Weights of a small GPT-style language model, trained from scratch on English Wikipedia.
Size: 12 layers, width 128.
Architecture: RMSNorm after each residual sum, no biases in attention or MLP, some layers without attention, local attention windows, capped logits.
Training: a variant of Adam for these matrices, 103M tokens.
Each number is 128 + 24 x the weight over its row's rms, rounded and kept within 0 to 255. Layers, rows and columns count from 0. The size above them is the row's rms in percent of the matrix's.

# layer 7 MLP down (transposed), 512x128, rms 0.0393, rows 253-305, columns 0-63
size [ 92  98  98  93 116  91  91 100 121  98 105 105 117 115  95  96 109 100 103  92  96  97 101  98 101 107 105  92  98  97 102  99  97 105  94 105  86  89 113 102  95 109 105 108 100 101 112 107  95 108 106 101  90]
[[146 125 130 103 156 144 154 137 109 173 121 112 150 135 122 178  92 113 142 143 154 128 160 140 119 131 163 126 124 183 112 178 112  92 109  96 152  96 143  93 115 127 115 145 166 117  97 137  99 170 116 121 131 175 121 167 145 104 138 140 157 126 123 148]
 [123 109 141  64 119 146 108 123 150 134 126  85 167 167 108 132 123 152 164 152 164 152 137 131 105 149 171 147 106 165 171 171 125 119  91  75 109 140 128 119 148 127 133 106 145 131 106 142  99 106  80 126 114 127 111 117 146 123 136 170 164 112 144 117]
 [110 108 130 123 107 131 118 154 125 117 157 101 136 135 123 111 103 123 161 128 124 110 125 142 140 136  86 116 124  85  99 110 152 155 130 105 134  86 115 143 150 129 105 149 120 166 149  97 112 154 128 128 138 110 161  80 116 116 170 193  85 142 114 125]
 [103 144 124 112 145 126 136  92 125 155 148  78  96 158 166 107 121 167 112 138 112 102  86 103 129 188 146 103 142 108 126 144 100  92 133 141 104 138 149 138 113 105 112 141 151 115 134 119 141 143 144 120 125  91 125 136 128 113 119 144 117 157 112 143]
 [164 138 135 165 142 129 117 138 155 166 151 151 100 154 133  94 128 126 107 131 110 145 123  88 126 150 114 155 133 126  58 186 113  95  90 143 101 151 137 112 142 142 140 122  95 110 174 146 151  91 182 139 104 161  92 126 112 176 127 119 144  95 116  94]
 [101 105 160 123 118 135 152 128 136  87  93 112 139 194 161 138 116 134 138 177 129 137 104 103 127 104  95 126 147 158 118 122  93 128 163 154 116  90 140 126 126 132  82 109  78 183 141 128 135 141  73 176 127 126 133 142 140 140  97 121 146 120 162 148]
 [140 132  84 124 170  88 157 105  98  92 134  67 141  58 108 120 117 133 182 125 125 127 125 127 107  55 140 111 138 149 118 121 114 150 143 125 130 151 162 134 153 122 145 101 121 112 138 132 110 122 156 124 125  92 121 103 145 132 203  94 147 107 126 117]
 [134 125 106 117 105 196 143 115  99 131  99 121 106 113 165 110 141 116 150 107 170 117 147 159 149 152 158  95 122 111 103 128  86 132  95 137 111 106 120 134 109 139 131 131  95 111 104 139 109 157 156 127 112 104 137 152 152 104 118 150 122 107 113 112]
 [147 173 110 123 143 138 111 133 125 154 174 137 115 147 140 186 181 143 100  89 160 118  85  82 143 129 102 161 133 138 120 142 117 121 128 118 138 139 111 113 116 168 123 168  86 132 119 137 155 128 149 119 124 121 102 137 138 107 141 142  95 157 114 137]
 [103  87  98 126 123 140 132  86 141 129 142 112 147 182 139 114 115 106  85 125 118 115 125 123 133 127 106 151 121 148 135 136 164 110 147 122 140 107 114 144 117  95 105  99 140 100 119  69 117 163 113 181  80 158 148 142 126 184 161 150 107 109 136 127]
 [120 145 154 119 159 154 127  88 122 126 100 105 137 164 116 167 138 145 141  92  96 129 173 131 131 155 138 112 118 123 101 149 129 114 107 131 141 155  90 132 107 112 136 119 125  82 153 119 161 109 135 101 113 179  76  97 134 123 154 115 106 130 130 157]
 [147 116 155 108 148 119 131 146 122 109 114  96 119 117 130 113 137 110 100 105 121 147 116 106 117 117 126 179  99 111 134 166 109 136 132  98 108 116 136 146 121 151 105  72 130 101 125 111 113 139  73 135 169 142 139 132 120 162 115 121 137 111 133 141]
 [133  90 173 188 111 180 130  90 168 125 179 120 133 116 130  90 115 103 109 150 181 106 154 152 120  98 137 156 129 128  89 122 125 169 106 179 130 156 157 140 113 149 114 145 168  95 100 150 131  82 133 119  97  95 123  74 124 172 171 139 137 135 138 111]
 [158 119 108 140 107 145 133 140 100 126 148 131 111 124 163 172 135 116 104 120 125 152 127 112 127 108  84 150 143 137 104 145 155  98 106 147 153 128 138  99 145 130  86 112 153  84 130 148 109 121 119 120  87 139 118  98 115  78 146 171  98  97 121 144]
 [122 108 130  79 111 174 151 130 114  95 114 151  94 137 128  97 115 133 134  87 107 132 124 160 150 120 168 107 193 137  97 127 168 129  96 123 128  98 119 127 111 138 111 136 187 134 113 112  96 187 151 122 160 141 106  84 149 144  97 133 144 100 133 163]
 [126 141 106 147 104  91 127  98 139 112 165 120 129 141 129 148  98 134 168 161 108  83  98 135 142 140 125 148 128 161 158 113  68 144 130 146 138 160 142 137  92 140 140 107 156 136 137 126 126 110 154 132 104 128 114 111 170  83 136 129 129 141 124  87]
 [146 169 108  79 112 123 114 131 145 145 122 142 142 202  77 142 152  74 116 141 150 122 147 173 133 138 145 116 131 142 118 119 134 147  96 149 117 116  89 111  88 164 125 116  92 119 135 131 110 130 135 130 151 113  97  95 136 139 142 128  95 106  87 143]
 [152 104 153 107 109 127  88 136 135 122 114 154 144 154 108 147  74 109 121 133 115 136 106 106 163 121  92 133 115 133 142 100  99 124 174 108 165 174 133 146 108 125 114  88 111 132 121 126 105 127 108 157 111 132 140 111 137 159 117 147 106  66  86 123]
 [152 106 143 110 116 129 146  87 107 137 140  92 127 168 145  86  92 134 120 139 107 131  92 100 155 135 137 119 139 136  95 150 134 131 144 112 153 114 152 143 106 115 106 120 107 121 148 143 146 133 137  74 113 132 117 123 135 156 144 144 134 149 161 160]
 [138 129 194 141 145 114 142  95 136  99 152  97 130 128  85 133 104  95 191 136 101 157  94 143 112 117 170 124 139 137 111 108 123 115  75 140 126 119 154 118 192 133 153  95 133 107 153  95 145 134  82 110 147  81 120 134 112 130 157 153  94  88 156 127]
 [129 127 132  82  93 104 119 111 131 176 167 127 169 129 151 131 132 138 167 163 128 114 164 138  91 142 146 124 179 148 127 170 130 167 135 108 134 116 118 105 126 142 146 115 132 141 111 108 122 148 155 121 133 179 149 108 150 110 126 102 119 107 128 110]
 [107 113 130 142  91 161 146 110 129 112 147 123 115 130 157  59 148 115 199 130 138 118 143 132 134 104 152 110 125 158 133 141 143 149 127 146 144 148  98 124 153  96 115 117 149 172 151 131 101 121 131 157  95 123 130 143 139 119 135 121 117  61 181  97]
 [155 111 113 118 109  95 133  74  93 157 150 118 129 124 117 114 138 111 159 143 139 162  87 129 109 138 107 114 105 113 127 115 110  91 113 110 114 101 110  99 135 142 132  67 177 110  77 154 151 118  98 111  78 137 127  97 137 162 125 141  93 143 122 105]
 [138 139  71 143 144 127 133 148 138  62 109 175 154 127 156  98 130 145 131 164 129 130 127 133 165  89 117 151 107 140 147 113  96 151 163 170 157  96 111 106 111 120 136 121 116  93 120 120 139  37 127 121 119 126  89 127 115 177  86 120 123 153 158 148]
 [112 132 125 115 122 112 141  99 113 108 158 159  97 144 105 154  91  87 143 177  95 104 116 103 123 148 155 111 115 126  76 135 133 147 153 139 135 147 137  91 118 114 107 138 168  91 136  85 117 148 149 171 145 163 125  88 126 142 117 137 134 156 157 146]
 [138 144 108 157 139 110 130 102  93 124 131  92 152 141 102 150 114  84  97 149 122 128 122 141 128 109  90 136 159 118  82 117 135 103  74 153 111 122 150 141 110 145 131 111 144  63 107  91 133 129 149 105 135  73 134 107 122 103 126 129 128  84 155 106]
 [ 98 141 121  95 136 115  84  60 130 116  87 113 140 143 124  95  70 146 133 169 146 123 152 141 114 152 149 128 139 147 118  80 127 146 134 151 113 141 156 140 139 148 112 102 135 122 109 134 119 175 136 141 131 172 164 115 142 137 138 138 134 149 122 125]
 [ 76  90 121 119 111  84 105 110 133 160 133 130 141 127 123 150 104 168  91 109 145 166 142 130  97 146 179  98 121 106 131 132 157 108 143 146 140 148 159  71 127 116 141 109 205 114 159 159  75 122 156 138 138 113 147 117  90  92 102 138  88 146 124 104]
 [ 78 113 108 133 125 107 187 157 153 127 127 100 173 114 111 109 117 169 176 114 138 156  82 145 151 131  91 114 145 120 146 136 129  79 125 140 103 111  94 171 154 172 109  91 127 120 112 115 157 205 105 153 156 147 142 152 114 139 127 132 122 111 185 143]
 [ 81 110 155 135 130 125 122  91 128 104 139 192 140 145 134  98 132 162 133 159 139 120  81 134 156 124 155 126 119 130 109 159 129 145  90 120 127 105 131 138 130 118 120 154 133  79 128 107 106 156 135  99 162 143 106 155 145 182  86 110 140 113 113 144]
 [ 95 156 150 143 137 114 108 101 133 156 124 105 114 163 143 148 117 121 121 143 113 105 109  80 136 113 107 121 161 120 139 139 115 103 117 125 116  99 119 125 126 127 109 103 125 143 198 120 129 137  76 134 148 143 128 109 147  95 113  89 160 149 114  81]
 [145 154 166 170 140 134 146 145 130 114 125 111 127 155 115 168 134 178 112 153 128 113 112 140 135  89 102 136 133 144 153 134 140  94 116 115  80 152 102 148 146 166 144 117 158 159 132 116 113  90  91 111 133 123 134 101 133 136 113  92 173 160 140 139]
 [140 137 126 105  98  96 142 122  79 145 127  90 137 129 131 128 110 140 119 162 128 187 104 153 152 105 131  66 136 142 106 104 126 129 155 113 177  93 177 126 131 135 145  94 123 121 126 110 133 146 124 111  78 128 113 108 175 102 164 122 150 106 120 146]
 [156 118 152 141 112 131 133 154 121 116 168 121 155 144 134 111 162 126 115 131 123 154  90 116 130 122 152 176 110  72  97 141 189 153 156 117 137 136 102  99 156 125  82 150 143  91 109  97 135 116 119 132 108 141  87 126 156 142 128 120 157 141 128  64]
 [142 139 128 111 153  68 110 157 107 144 194 107 147 148 115 131 103  97  93 109 107 157 104  78 164 114 114  69 149 114 133 149 148 172 154 111 129 130 129 165 127 143 182 100  97 172 125 112 148 155 154 126 147  98 145 133 115 158 162 160 146 124 110 136]
 [ 87 145 155  93 115 119 167 133 122 131 124 118  97 140 133 114  92 144 139 133 157 158 119 128 150 131 127 142  92 121  72  75 104 145 190 172 160 135 132 138 102 115  99 134 107 125  82 119 121 151 103 144 105 145 117  83 115 141 124 120 111 114 120 124]
 [ 87 135 155  90 123  94 129 117 112 121 110  90 129 126 121  90 119 133 112 142 138 143 106 155 149  95 139 179 121 129 103 110 121 190 105 112 140 116  94 133  84 101 140 115 152 162 138  98 123 154 136 104 129 102 117 109 134 129 120 125 159 128 108 141]
 [134 125 101  77 166 115  87 154  73 129 122  97 155 122 168 136 139 154 122 133 135 110 128 141 142 142 155 155 112  70 134 143 176 179 112 150 129 121 148 135  69 128 138  89 127 119 115 133 149 119 144 107 119 131 109  94 117  76 130 115  91 130 152 168]
 [141 177 144 139 104 127 118 169 144 122 133  96 120 109  93 192 149 110  76  83 108 132  91 134 169 138  95 132 166 134 133 158 136 109 115 172 112 108 143 148  88 133 129 164  80 141 119 121 129 149 152 130 126 152 124 119 134 128 102 130 129 116 161 143]
 [132 169 129 108 116 140 116 155 112 134  87 135 122 127 124 134 101 173 131 130 155 119 125 154 135 114 136 104 128 148 142 123 116 168 150 116 133 110 174 158 158 159  97  77 116 117 129 171 143 144 125 141 103 139 116 162 143 135 118 170 125 129 100 103]
 [156 103 102 128 150 115 118 125 121  97 142 101 152 124  79  60 140 114 109  89 135 108 122 115 158 166 136 134 113 112 121 114 131 111 107 149 139 104 151 158  89 134 141 127 185 105 117 127 130  86 116 137 130 157 115 155 110 146 148 154 100 121 168 111]
 [125 132 138 112 173 140 121 116 110 134 155 124  96 201 124 110 131 108 114 152 102 133 111 169 149 151 133 151 162 151 120 126 101 123 120 103 138  98 168 133 132 178 132  72 108 116 117 147 140 142 107 138 146 139 174 135 137 133 164 130 127 124 160 129]
 [126 134 168 145 121 117 136 136 158 114 129 152 133  49 122 137 151 109  87 127 140 133 139 138  81  98 111 143 108 100 141 133 159  83 152 132 126 106  98 106 136  87 122 149  95 132 116 119  86 112  95 122 142 127 145 124 147  89 105 124 143 110 117 117]
 [170 148 122 124  97 117 131  65 142 105 122  94 130 156 133 124 101 126 112 142 134 167 119 108  90 124 145  87 147  98 108  99 122  90 164 158  93 132 159 133  94 110  96 134 170 148 170 124 148 115 147 112 136 139 102  99  95 168 119 131 142  92 117 112]
 [ 67 150 134  85 153 129 131 109 126 126 175 113 119 143 134 121 152 128 157 148 122 140 150 145  88 144 114 137 156 186 135 135 144 148  90 131 166 145 121 156 114 125  82 157 126 121 118 150  98 144 145 157 164 130 137 138 133 135 129  93 129 156 136 126]
 [107 139  53 120 111 101 124 152 117  90 175 139 116 165 151 101  82 146  83 130 125  99 150 128 149  98 121  87 122 103 108 145 110 149 106 145 118 134 150 131 119 146 110 147 158 125  95 136 174 109 109 105 117 117  92 149 144 100 154 128  97 125 117 101]
 [129 125 122 121 146 162 153 128 113 130 107  62 154 174 131 177 137 111 135 102 151  93  92  96 129 121 127 141 146 145 170 140  91 140 106 164 141 125 100  98 124 172 127 130 105 102 162 113 147  81 108 144 127 117 130 104 151 127 138 123 117 101 113 187]
 [126 149 120  99  86  92 154 111 127 130 129 115 121 157 154 122 125 114 125 164 130 116 124 121  91 102 121 166 108 164 108 114 181 139 169 163 121 109 145 121 148 136 112 146 108 161 135 156 120  71 136 112 119 158 100 151 160 115 149 189 137 144 117 152]
 [ 76 131 109  85 133 146 140 126 117 106 141 104 100 151 139 124 111 115 143  90 116 129 160 138 108 136 118 179 155 142 132 113  88 123  90 159 143 139 151 127  89 118 158  85 108 129  90 142 107 144 109  70 144 125 112 109 106 107 124 110 118 119 141 129]
 [133 130 110 130  89  87 138  85  95 117 144  64  92 121 129  82 141 155 145 136 122 185 107 126 101 153 131 141 115 149 106 148 136  98 109 135 108 109 144 111 139 141 115 137 158  97 123 118  97  90  63 120  95 154 149 175 143 136 108 147 141  99 113 157]
 [113  90 129  99 117 134 116 116 137 160 148 106  95 138 138 151  97 159 148 150 118 137 126 113 136 107 132 121 162 138 160 141 120 146 123 132 148 134 160 123 122 159 111  95 139 158 116 139 150 114 186 126 160 124 186  99 135 121 133 127 112 150 142 136]
 [ 90  83 167 146 152 113 107 131 131 128 165  83 141 132 142 131 147 125 108 142 125 136 130  95  94 135 115 152  75 199 125 128 125 105 143 142 147 115 140 107 161 132 120 109 129 136 175 117 100 129  98 104 156 101 139 157 138 168 101 131 143 106 134 103]
 [110 164 150 104 130 131 183 132 110 115 142 131  96 114 146  88 146 151 147 106 140 108 134 124 132 112 116 104 108 133 129 140 182  94 129 164 123 147 155 148 151 133 153 147 119 145 106 113 138  81 161 108 104  95 120 117  98 126 138  93  89  85 130 120]]
# layer 7 MLP up, 512x128, rms 0.0687, rows 254-305, columns 0-63
size [ 95  94 100 109  92  94  92 115 101 102 100 111 108 102 104 107  97 104  87  98 101 102 100 103 115 104  95  92  94 100  99 101 104  94 101  92  96 110 100  98 107 106 105 103  96 109 109  92 101 104  93  91]
[[152 120 116 149 125 151 150 144 131 129 141 168 139 109 122 103 141  89 129 151 145 113 175 180 152 133 132 131 144 135 101 128 112 108 127 156 123 131 123 114 155 142 165 131  84 132 112 117 109 133 153 145 103 111 143 162 186  88 142 174  92 137 102  85]
 [ 95 117 137 124 150  86 144  90 152 105 117 119 119 178 129  78 127 141 132 120 104 118 166 125 126 150  97 157 138 173 122 149 116 114 110 136 101 144  92 148  96 126 154 133 128 154 145 162 139 116 103 147 142 139 104 111 140 120 141 128 102 123 145 165]
 [141 154 148 167 141  89 118 125 146 168  97 126 135 145 135 141 150 123 175  84 135  82 126  89 114 164 141 106 124 121 184 125  98 117 156 100 104 114 117  78 151 187  84 137 101 170 128 109 131 134 142 110 127 124 142 125 144 131 103  95 101 148  89 137]
 [ 91 117 119 140  89 121 114  96 184 150 162 165 139 134 162 171  95 103  79  82 134 108 148 136  92 115  85 139 160 143  82  96 121 118 132  85 112 115 103 103 124 149 133 112 109 152 123 172 149 120 130 135 111 145 127 175 129 125 155 106 101  92  72 138]
 [161 123 107  85 160 147 130  88 162 139 137 109 129 120 125 124 144 101 168 144 163  81 104 174  92 164  87 133 103 110 131  99 143 159 138 119 130 154 138 130 140 111 122 119 161 149 157 140 114  72 131 148 111 109  84 158 108 144 152 163 104 106 139 143]
 [120 149 121 160 141 125 110 113 151 148 146 169 124 118 166  84 117 125 170 111 176  73 119 161  99 118 123 111 169 118 147 127 141 116  93 155  91 131 149  98 125  91 168 123 113 140 133 139 105 109 173 113 131  99 125 107 175  99 145 145 155 139 137 101]
 [141 113 155 126 167 160 135 137 107 111 146 136 125 131 126 111 111 151 128 130 165 107 163 123 173 147 125 116 150 108  92 105 177 129 101 142 146 144  88 132 117 138 106 141 139 124 137  98  93  98 121 119 143 102 145 170 125 128  83 113 100  82 109 154]
 [127 174 102 148 154 108 116 131 168 124 129 126 122  86 125 130 112 140  82 119 160 131 160 120 152 155 129 110 152 147 139 131 135 126 108 142 134 105 106  94 123 125 145 130 160 179 129  99 136  85 101  76 131 111 107 169 116 130 157 107  92 110 126 139]
 [117 135 136 145 151 175 123 135 116 110 122 133 135 116 116 144 116 157 137 148 119 130 184 127  87 128 154 133  97 153 137 119 133 182 146 184 111 154 115 105 117 103 112 161 111 118  96  99 129 134 163 110 137 143 133 137 112 154 115 166 131 137  78 155]
 [122 121 118 130 111 150 136 145 112 122  99 100 130 129 130 119 122 121 131 124 129 166 146 115 119 136 135  88 145 124 122 105 133 103 117 157 141  88  95 108 122 134 107 159 143 135  91 156 124  98 128 135 155 126 105  87 142 160 114 154 156 166 178 107]
 [120 110 108 110 104 110 120 137  99 165 144 114 101 120 134 122 125 116 116  71 120 139 109 104 116 120 158 119 120 145  99 105 140 160 119 114 155 131 177  80 120 134 110 125 179 188  80 169  98 124  95 105 126 124 160 176 135 148 120 166 105 103 102 168]
 [128 124 152 158 108 135 100 162 109 136 113 138 186 109 102 115 141 127 137 132 159 164 134 142 115 185 121 149 137 122 144 132 177 130 154 104 148 146 114 138 136 100  86 148  71 145 122 116  73  84 120 114 139 184 148 184 130 134  84 137 120 126 134 152]
 [136  87 118 137 139 137 107 144 139 146 136 124  96 145 124 145 111 153 154 126 151 161 139 126 114  69 147 159 139 153  73 140 160 119 104 144 139 146 144 103 125 134 134 114 162 107 152 121 102  93 138 107 126 143 130 156 135 121 104  77 113 108 119 169]
 [138 122 155 159 167 145 134 128 128 132 135  96 154 138 167 117 114 105 119 141 136 121 139 147 154 183 123 135 105 155  91 106 110 184 119 128  93 133 108 113 159 144  86 124 155 140 133 140  91 162 162 128  90 165 100 120 103 104 149 146  88 160 171 146]
 [126 131 168 113 159 111 145 102 147 119 122 117 147 126 102 117 152 111 155 172 169 127 145 152  95 131 122  83 140 162 135 155 116 103 136 122 153 134 125  87 101 123 102 143 108 118 101 130 134 145 100 110  97  90 120 174 127  90 127  74 142  74 110 152]
 [126 137  92 159 139 113 122  80 105 114 143 136 154  82  90 141  96 117 154 152 153  84 121 109 119 146 140 122 138 110 113 154 116 136 126  96 153  82 132 115 167 161 113 102 111 114 141 166 108 131 152 135 160 149 103 163 160 120 138 150 140 120 123 162]
 [138 111  96 135  95 128 169 134 136 111 117 106 129 149  98 120 129 119 135 124 166 144 176 113 134 151 101 111 110  98  80 105 176 121 132  98 129 133 143 145  77 108 104 136 160 124 101 174 115 142 152 102 142  93 138 126 142  79 153 123 129 122 137 113]
 [126 133  97 167 130  93 140  96 155 156 120 123 113 124  69 130 144 114 130  89 129 140 120 112 102 141 109 168 106 143  95 115 121 115 108 116  87 173 185  96 124 123 121 174 113 109 136 145 133 115 155 110 174 125 154 103 155 147  77 122 126 128  75 169]
 [163 146 100 106 123 111 107 142 139 128 109 178 154 109 158 126  74 115  89 149 132 136 146 109 158 137 134 188 166  96  92 119 104 158 120 113 147 126 100 107 156  90 102 135 155 128 169 102 139 116 131  92  90 143 165 158 115 103 118 145 126 116 143  98]
 [137 132 115 163 112 146 138 125 109 135 151 144 155 182 152 133 162 113 113 155 120 112 157 111 134 127 138 147 145 125  63  89  96 122 110 174 102 157 156  97  87 166 175 127 146 159 113 100 157 121  93  95 153 114 135 120 140  96 151 110 126 133 112 135]
 [134 152 150 128 145 109 123  90 110  91 147 145 123  99 158  98  84 110 134 181 151 137 108 120 158 149 138 144 125 139 151 165 106 113  83 163 115 142  97 155 125  86 154 101 137 153 152 140 101 103 112  85 141 165 125 133 104 123 133 139  97  92 117 136]
 [157 159 167 121 140 113 151 131 128 106 146 146 135 132 139 152 113 115 106 140 106 136 166 149 120 142 126 166 144 132 110  67 106 108 129 111  89  95  97 121 111 129 113 129 149 204 138 133 150 102  98 156 136 169 147 157  98 134 109  98 107 137 173  82]
 [111 135 112 101 159 150 153 156  76 124 112  95 131 121 123 177  96 145 103 147 115 112 166 133 137  83 141 113 137  88 116 133 158 161 125 125  99 108 117 131 136 109  97 139 174 135 143 142  87  91 168 101 139 157 121 113  84 171 144 100  88  96 131 109]
 [111 103 119 129 141 176  95 118 136  88 101 138 157 145 125 167 137 129 112 140 118  90 112 166 141 152  85 160 162 121  97 109 102 117 133  99 111 141 125 149 147 163 129 176 146 106 120 159  97 146 129 149 107  87 150 132 102  99 143 160 139 170  92 143]
 [130 105 160 175  98 163 155  82 116 115 131 122  76 138 164 149 146 101 100 143 129 148 134 146  75 153 128 144  95 129 134 117 119 148 101 127 112 143 121 151 145 111 110 104 132 162 109 195 158 113 110 111 118 130 107 128 167 117  95 113 103 143 105 150]
 [162 134 141 127 119 125 112 140 116 100 143 141 155 160 154 151 160 150 151 120 170  99 111 149 108 119 120 162 105 129 125 131  90 125 145  76 176 110 142 117 129 121  92 131 124 176 147 111 119 110 164 100 115 107 108 177 102 149  91 133 115 117 116 149]
 [138 157 130 147 166 106 159 111 137 131 104 158 126  93 132 146 104 110 139 128 113 129 107 101 135 128 119 103 164 154 103 149 127 125 127 109 155 139 116 126 111 151 167 141 102 125 149 152  51  91 150 170 126 119 133 157 120 115 108 172 169 157  89 119]
 [148 100 145 141 111 137 150 134 134 128 141 143 103 120 174 159 122 128 106 104 156 107 141 134  97 127 140 121 142  88 137 124 111 110  75 111 107 124 113 154 140 159 111 159  89 121 135  95  85 128 152 135 162  98 163 153 135 105 159  97 137  91  79 108]
 [138 172 135 121 107 105 153  98 101 139  92 102 114 125 110 152  92 105 160 130 152 114 108 124 129 112 158 157 157 123 154 173 130 132 128  98 122  95 157 126 111 121 136 157 114 142 136 155 125 109 158  74 119 121 159 164  92 116 130  69  98 110 126 160]
 [105 122 141 142 123 128 142 157  95 138 110 111 140 106 138  99 143 171 161 100 148 139 147 173 102 125 124 124 101 103 127 133 116 166 127 162 137 104 118 110 119 112 162 162 111 132 101 166  86 127  87 133  85 105 170 111 114  89  92 103  99 130 110 120]
 [160 136 120 150 157 128 113 122  92  86 123 166 132 125 129 160 117 120 106 126 111 127 118 158 125 114 132 125 148 149 107  80 110 106 115 131  77 122 129  96  96 147 115 129 162 152 144  98 144 105 111 135 158 110 133 161  84 152 157 119 173 114 134 128]
 [113 157 169 154 151 107 116 117 116  94  90 115 129 121 132 141 107 166  90 147 139 107 135 123 131 136 110 135 103 110 153  72 149 118 126 127 148 121 123 145 148 117 164 107 112 120 137 116 119 106 131  78  99 151 128 150 157 140 173 112 133 130  72 114]
 [129 111 146 161 136  99 152 172  96 102 139 140 153 117 172 144 128 130  92 105  98 157 117 149 163 119 131 113 136 103 115 145 123  98 116 138 113 126 104  90 189 103 143 122 145  99 120 126 150 132 102 123  87 153 118 130 183 129 115 151 157 180 149 147]
 [160 114 118 158 133 131 124 135 104 158 152 122 114 128  79 126 131 133 165 166 166 108 155 118  86 163 136  98 151  89 143 103 109 119 102 115 110 157 139 130 140  91 148 141 134 157 127 109 102 157 132 124 138 158 139 131 141 156 101 137  95 127 177 122]
 [ 92  93 134 152 123 139 150 128 156  93 133 143 132 144 133 148 113 155 112 130 128 127 153 153 109 177  77 151 146 156 124 127 133 103 134 126 144 104 141 151  85 123 147 149 152 171 134 138 123 107 121 121 100 114 113 118 106 152 105 106 100 137 148 132]
 [114 129 155 112 143 118 161 138 111 125 103  96 135 159 120 116 128 138 142 131 179 103 130 126 135 116 121 109 142 136 163 107 103 142 144 119 165 107 101 106 144 103 145 107 132 141  84 133  89 136 121 106 107 125 138 103 149 117 120 106 127 123 113 185]
 [100 156 148 112 159 105 142 138 103 118  84 106 125 116 143 122 129 103 109 157 141 113 107 159 116 153 113 172 175 112 130  97 100 147 108  88  73 147 121 143 141 145 147  72 122 108 125 160 134 135 163 167 124 126 127 142 148 116 139 151 157 121 110 128]
 [126 155 129  96 122 165  95 107 150 113 118  87 105  90  93 119 122 131  99 136 149 140 163  88  89 161  93 166 128 126 110 125 133 154 160 119 143  97 139  90 107 112 152 166 151  95  87 118 129 120 138 136 125 119 135 124 146  98  91 167 152 131 120 147]
 [104 118 167 168 137 122 111  72 122 136 115 135 137  77 123 125  96 107  84 158 138 118 108 160 137 122 100 102 103 124 170  94 150 121 172 183 132 133 151 139 160  99 138 131 134 102 136 102 116  99 139 106 122 147 125 128  85 144 123 109  92  94 100 116]
 [108 160 155 100 142 174 101 118 109 111 144 144  83 107 101 128  89 150 173 121 130 125 112 111 108 149  64 134 139 151  80 128 110 117 140 123 109 147 139 161 162 104 113 146 131 108 141 133  99 137  97  98 154 166  95 152 125 100 135  97 165 153 124 124]
 [ 67 109 114 123 144 106 118 112  88 181  85 135 132 130 116 112 118  85 106 119 133  85 139  95 113 144 105 162 101 147 112 131 123 151 129 136  94 141 153 152 115  99 124 142 143  95  96 150 122 106 128 120 160 106 156 126  92 125 161 153 166 123 177 115]
 [134 128 166 163 133 158 118 164 166 143 105 154 125 112 106 112 144 128 107 122 130 133 124 124 116 126 127 142 106  98 150 160 148 148 143 107 107  99 152 141 116 111 144 138  66 136 143 133 102 146 146  72 150 108 145 119 142 127 116 114 162 132 108 164]
 [ 90 106 116 133 166 137 102 112 129 147 121 109 140 124 116 160 168 114 102 119 162 130 148 118 121 134  84 143 164 152  84  96 119 152 129  70 147 142 170 109 142 126 152 149 118 114 142 130 144 130 150 118 146 143 111 160 128 146 118 113 147 120  67 146]
 [122 101 134 106 143 129 129 110 166 133  92 111 146 172 131 115  91 110  75  93 145 121 157 158 107 146 106 106  99 117 122  93 110 123 112 128 187 153 143 143 112  98 176 160 115 132 163 157 148 114 147 119 118 117 108 120 107 154  90 164 117 138  79 182]
 [137 176 138 127 138 125 145 102 122 167  94  94  99 125 122 158 112  94 114 109 158  76 142 138  87 118 164 139 114 113  87 106 104 116 128 127 106 135 113 105 148 110 141  76 115 101 120 149 126 139 158 137 153 152  87 118 145 163 103  84 131 162 111 107]
 [100 124 115 189 113 123 141 142 116 132 137  97 133 173 156  83 151 145 122 120 148 169 111 116 113 155 136 146 117 129 160 117 173 104 104 163 110 121 104 166  99 128 150 134  70 117 146 162 176 114 138  98 134 137 108 205 126 124 134  97 182 147 147 118]
 [ 92 104 114 130 130 126 140 140 141  90 151 149 114 172 119 163 102 124 131 127 197 150 102 103 175 180 146 156 149 116 121 154 135 151 104 124 144 100 139 121 118 103 126 159 110 177 117 128 131 103 137 113 157 116 158 115 115 133 145  82 136 160 111 141]
 [129 121  84 120 188 143 119 135 156 145 108  99 109 172 110 176 115 119 141 111  90 118 135 141 148 159 122 121 162 121 115 156  92 106 155 105 115 118  77 149  95 174 107 138 131 130 122 162 170 134 142  97 138 155 115 136 140 166 106  68 160 100  94 106]
 [155 112  77 151 138 128 113  90 117 117 145 136 122 115 129 160 141 138 108  91 114 102  98 120  92  95 145 146 110 105 159  81  94 148  98 116 144  97 115 135 105 182 119 128 172 142 112 127 123  76 105 135 102 131 158 156 110 140 128  98 135  97 120 155]
 [112 128  97 160 155 116 146 107 125 102 141 115 180 141 128 116 174 115 137 113 133 141 139 160  85 133 146 134 144 151 157 168 108  92 147 125 103 102 149 150 140 161  93 116 109 171 103 119 146 109 153 138 107  94  93 141 119 128  97  89 154 155 138  85]
 [120 140 105 146  94 129 118 152 103 110 139 169 142 137 152 140  71 107 113 100  82 107 156 106 139 136 165 129  92  98 136 154 156 159  83 158 156 155 110 111 169 101 132 153 110 116 131 131 149  90 133 146 157 150 169 149  87 147 129 168 118 113 133 119]
 [108  84 100 139 149 105 157  99 116 138  94 128 112 120 143 108 111 132 139 122 108 146 106 129 107 157 124 138 128 134 143 153 127 105 122 142 116 122 124 125 149 155  99 118  74 154 148  95 103 138 142 110 121 152 127 167 124 119 103 142 128 165 150 107]]